config.toml
n_layer = 14
n_head = 4
norm_eps = 1e-05
rope_base = 100000.0
Each number is 500 + 25 x the weight over its row's rms, rounded and kept within 0 to 999. Layers, rows and columns count from 0. Numbers have three digits each. The size before them is the row's rms in percent of the matrix's.

# layer 2 attention output (transposed), 128x128, rms 0.275, rows 14-31, columns 64-127
120:527497476430527485553542501492438544490487464504476465470518476540507529443501479515469508456538495497495495496531474500524512475489498519524505485489509465508480513516524497513460488517453507
122:512479479517450500490476495482471484513517513518493481506509489499478486442507460485538509525527504454500454486489462503503520531509472545467499500501482521503515485510540515534480477499479505
098:486484484474499504500469463517509521494485508512507495519478507482477474458478530481461532476469528495466460474477567521504481500498478539462486559507497537557493543509502521486504491521506497
109:544534519472507479474482435498521522500498520511501502564503493501472495491560528522486483482507485498492493512494518473476474503475514535515543532487478455454499533505514471535515471489440496
112:465470532453492465509495510496513500518521493473547523580515556510487506504540538493467500509512457462478473553460495546536512508509460507497514543544493520477506509512490456523510481465495524
115:519529493477529549505478470471469473495517508496502506507525496512464512489521474502489496515521500517465523448540471464519547517527457530492544503509453483518468499545514531446492516509491455
118:482449521501545491476516491549468478468498507468532462538510520522475466486489477496504533522536529468566475485517474507474554521501497510525489512488495471502515471482533484490475486470522534
108:508520505524521464459514501516470511524497509476514554463507465493523518475481466551507509470463472460475484483459469517510501509499489439488520540552515520522484514513524502514450505492534484
110:504457495481550518485480488488488512487490509512495493499456493504504498457499520498455547491502477504510524521507513538518467448471483475546501500511469482490538482498500497531492463497510462
108:511479501495483515502481562476488473456469455487501514537558491513477481558488501498522477482472505497521557463481500482487478512495515519533506496501475482523502493466547502526457485457483499
124:518444508500454522477515504512465514525515501506558504545499489482483476463465503517505471481514517473522521481492476500542475517492518524514504507515495500456543471465477535548469518447507447
131:498493483458549504541504521485507505510464515478494485523479515533427515517489519506484479449494487473482471531514497545562508509487480471491489477519509509501471479495520501470514512490535491
102:466510488497514497482522516515499524495468503517508479477520516482582506503467548485490468457480499495463492498456480534495500505476481516507542512467489453464489483491485505495466497502540489
099:462528515506498504512531524548505451501535502509502491512509513530495477517496516438502525522554522488498486470468518504501534547486516496513507497533516514501477496512507477468490576543478553
110:524513457515494541520505479538523521483451537525481499505528538514457506506466442504505471467495495489490527517501549489514471540511488499527515488508479509461468514494502512457492534443470493
114:494544502519520491497487480486504512500523497564513477535492442474537513468499503451526475509524489506457526478518520497489498489512506505522531526467503442508546508492508480444541503454525495
115:500508482493493501509545450498506548493534524515461483494505517501484488441511487509529513501500512501507532486498477549527493482454478489456501468491505536467521547505530467467466511500463470
110:518473477555515529508464456528535528492452542512486533516498497492521533474513452515457486485490498470484475516476471510475537539487509500489482490475528498462494496529511492507510487484482500
# layer 2 attention value, 128x128, rms 0.0733, rows 15-31, columns 64-127
111:458511479537498529538502510529522560518505495483475504494456514490487527503543548516443532477491513522525474508493503539543513494504545449480531497521485499460525459445500478523462510505511495
102:503489498540531504495472495539509549522523519471499514489529476516513450506555512491518494470549474527492505500500477460535454538513548493491516515488522475471513475509498523515472496503526508
108:499471453531536472513504472492463483492514493476502486459474495496510475452482488509490517521509484497492538491490476489481511506485497491511502492522498532472508470464513483465486504452540501
109:546482455480512489523456521487458520502521501488496483476482513525537521499532535513549457514509508505501498456528483463479519503519521503535517487454513512469504501470554546511497516481476492
107:483484463548477508545533504486515498480419455511482502480489492487500477526508466557485476488476523503469531494460521486531469498528512476462487511513496491533503521465524468508488506482467520
112:501508542485474481508515446460511459482561502480496500516488494472515520500552554505524480486482505532460490509514502543533476511506516449481529513466496482480498502484484497513519446519492467
099:470478517506427505504476547515454500478524488520493525494488519473529503528485515466493512525512552488533524525526534489521533477465513520502496505520507510504525458475511529489492504481501528
105:476477493503512478474514503496500499531439465482504494548496444508528496542512504488516508547512489487500483513519511524482533509510482491469434509485551506464529534472492498470521479495490500
111:488502497481477487485497468518476452518496533480516489485509538483509548489504498497456557550522527452493499507488506533508502512534536479481497496485453486480474467552504526502532538529463498
118:504555497515468458497522498490500489482509470503537499495537515477486501532505563529513532497504516453512489487513504487478467507525519477486553473506555494503530468508455514528507507530521515
117:487497480553494512426495490500478516514531500491496458483507482483509535473503470531541530520515468513461462482526527463497519485506523535499472486450527484469491520492477511518525460464484545
102:531545490467523540494475455469527446524475513490510498490502510521496502532472512490497474517531514522482529534502507465508463434501497467512479535499530535503487522462509520513513482485478509
106:504489487534478482561500466450541483495550491540493540532477507513512490517489545475487503487487512537468455504473462517521539467520513485494489553472520510539508498506515534501497483509509501
114:504493480514559455475493500456537497499521518511527465513469482490476480489490512504505515525493454457521486571519480510484482465499494494482512453498528480509529499523497489539497466523523479
109:500474514523528516554446481464484508529472480495486488491514520492494491492472515538551495498437501498511498525493514490523483458495491487450491454534521533513488543523514501526512530516463534
105:462523461519575512503493504504522499477519524452501496510526526547471516475533543521458506467526497488544478550482484462500509523536498512502504547446511476501517497469454511471555517472486517
108:472491506470513511480511523449492489506499508491519479428480463519516507474495493496511512468495491490508484494541496524502440498508481462482535507518517515531535485458507472467479439462514489
# layer 2 attention query, 128x128, rms 0.11, rows 32-35, columns 64-127
081:526516533514532514497448477520501490487482472495549516521499490447431457536521501486490530476508516524485493497511529493506550479521524521500506534504507536500492525504483499503457497537534529
084:504501508498461473514518493487460505504495501504505505499470507520524524465462513506549495515482459484485519489474495462475530529470492534513503494508457457543509452485580515477557509481488480
083:513526497491538490490496436473517547516521491530491458469520526466547496520465514495524448497507506510483477521527517505516503451513491504528468484539497454511516436475492428496495516471504477
079:481467521448500508528513472513480505465502479505497530478524493523544524483460490489512526534527453505468496536499517503457498463506519432482499497506499507512484499492487504521467484522508449
# layer 2 attention key, 128x128, rms 0.116, rows 32-35, columns 64-127
092:528462493512478483458533515526519492521510460542467501457500506485553528477525469502474502524472490494513532483530524502486474525483473499439465461509483504531519477511474498512485504468449492
073:544514448492497485480526521487538538476445492484506544520524477460505443472516492478489494461459501505486506524522489491491465466527532497492481506492531530468511518544507472482488495523532510
091:502517497501469496501497486474520484512480484557474500544514474473487507519546482524476445499481495540542537482517460487496465489502514450508520479511489510516536519497522533529519531516478517
092:515481544490509471468483533528469515467510507506512544441539512471502534508486555532502532481490567462499514509510470468502524506514538509490487517466547509478487486525520492496468494521501501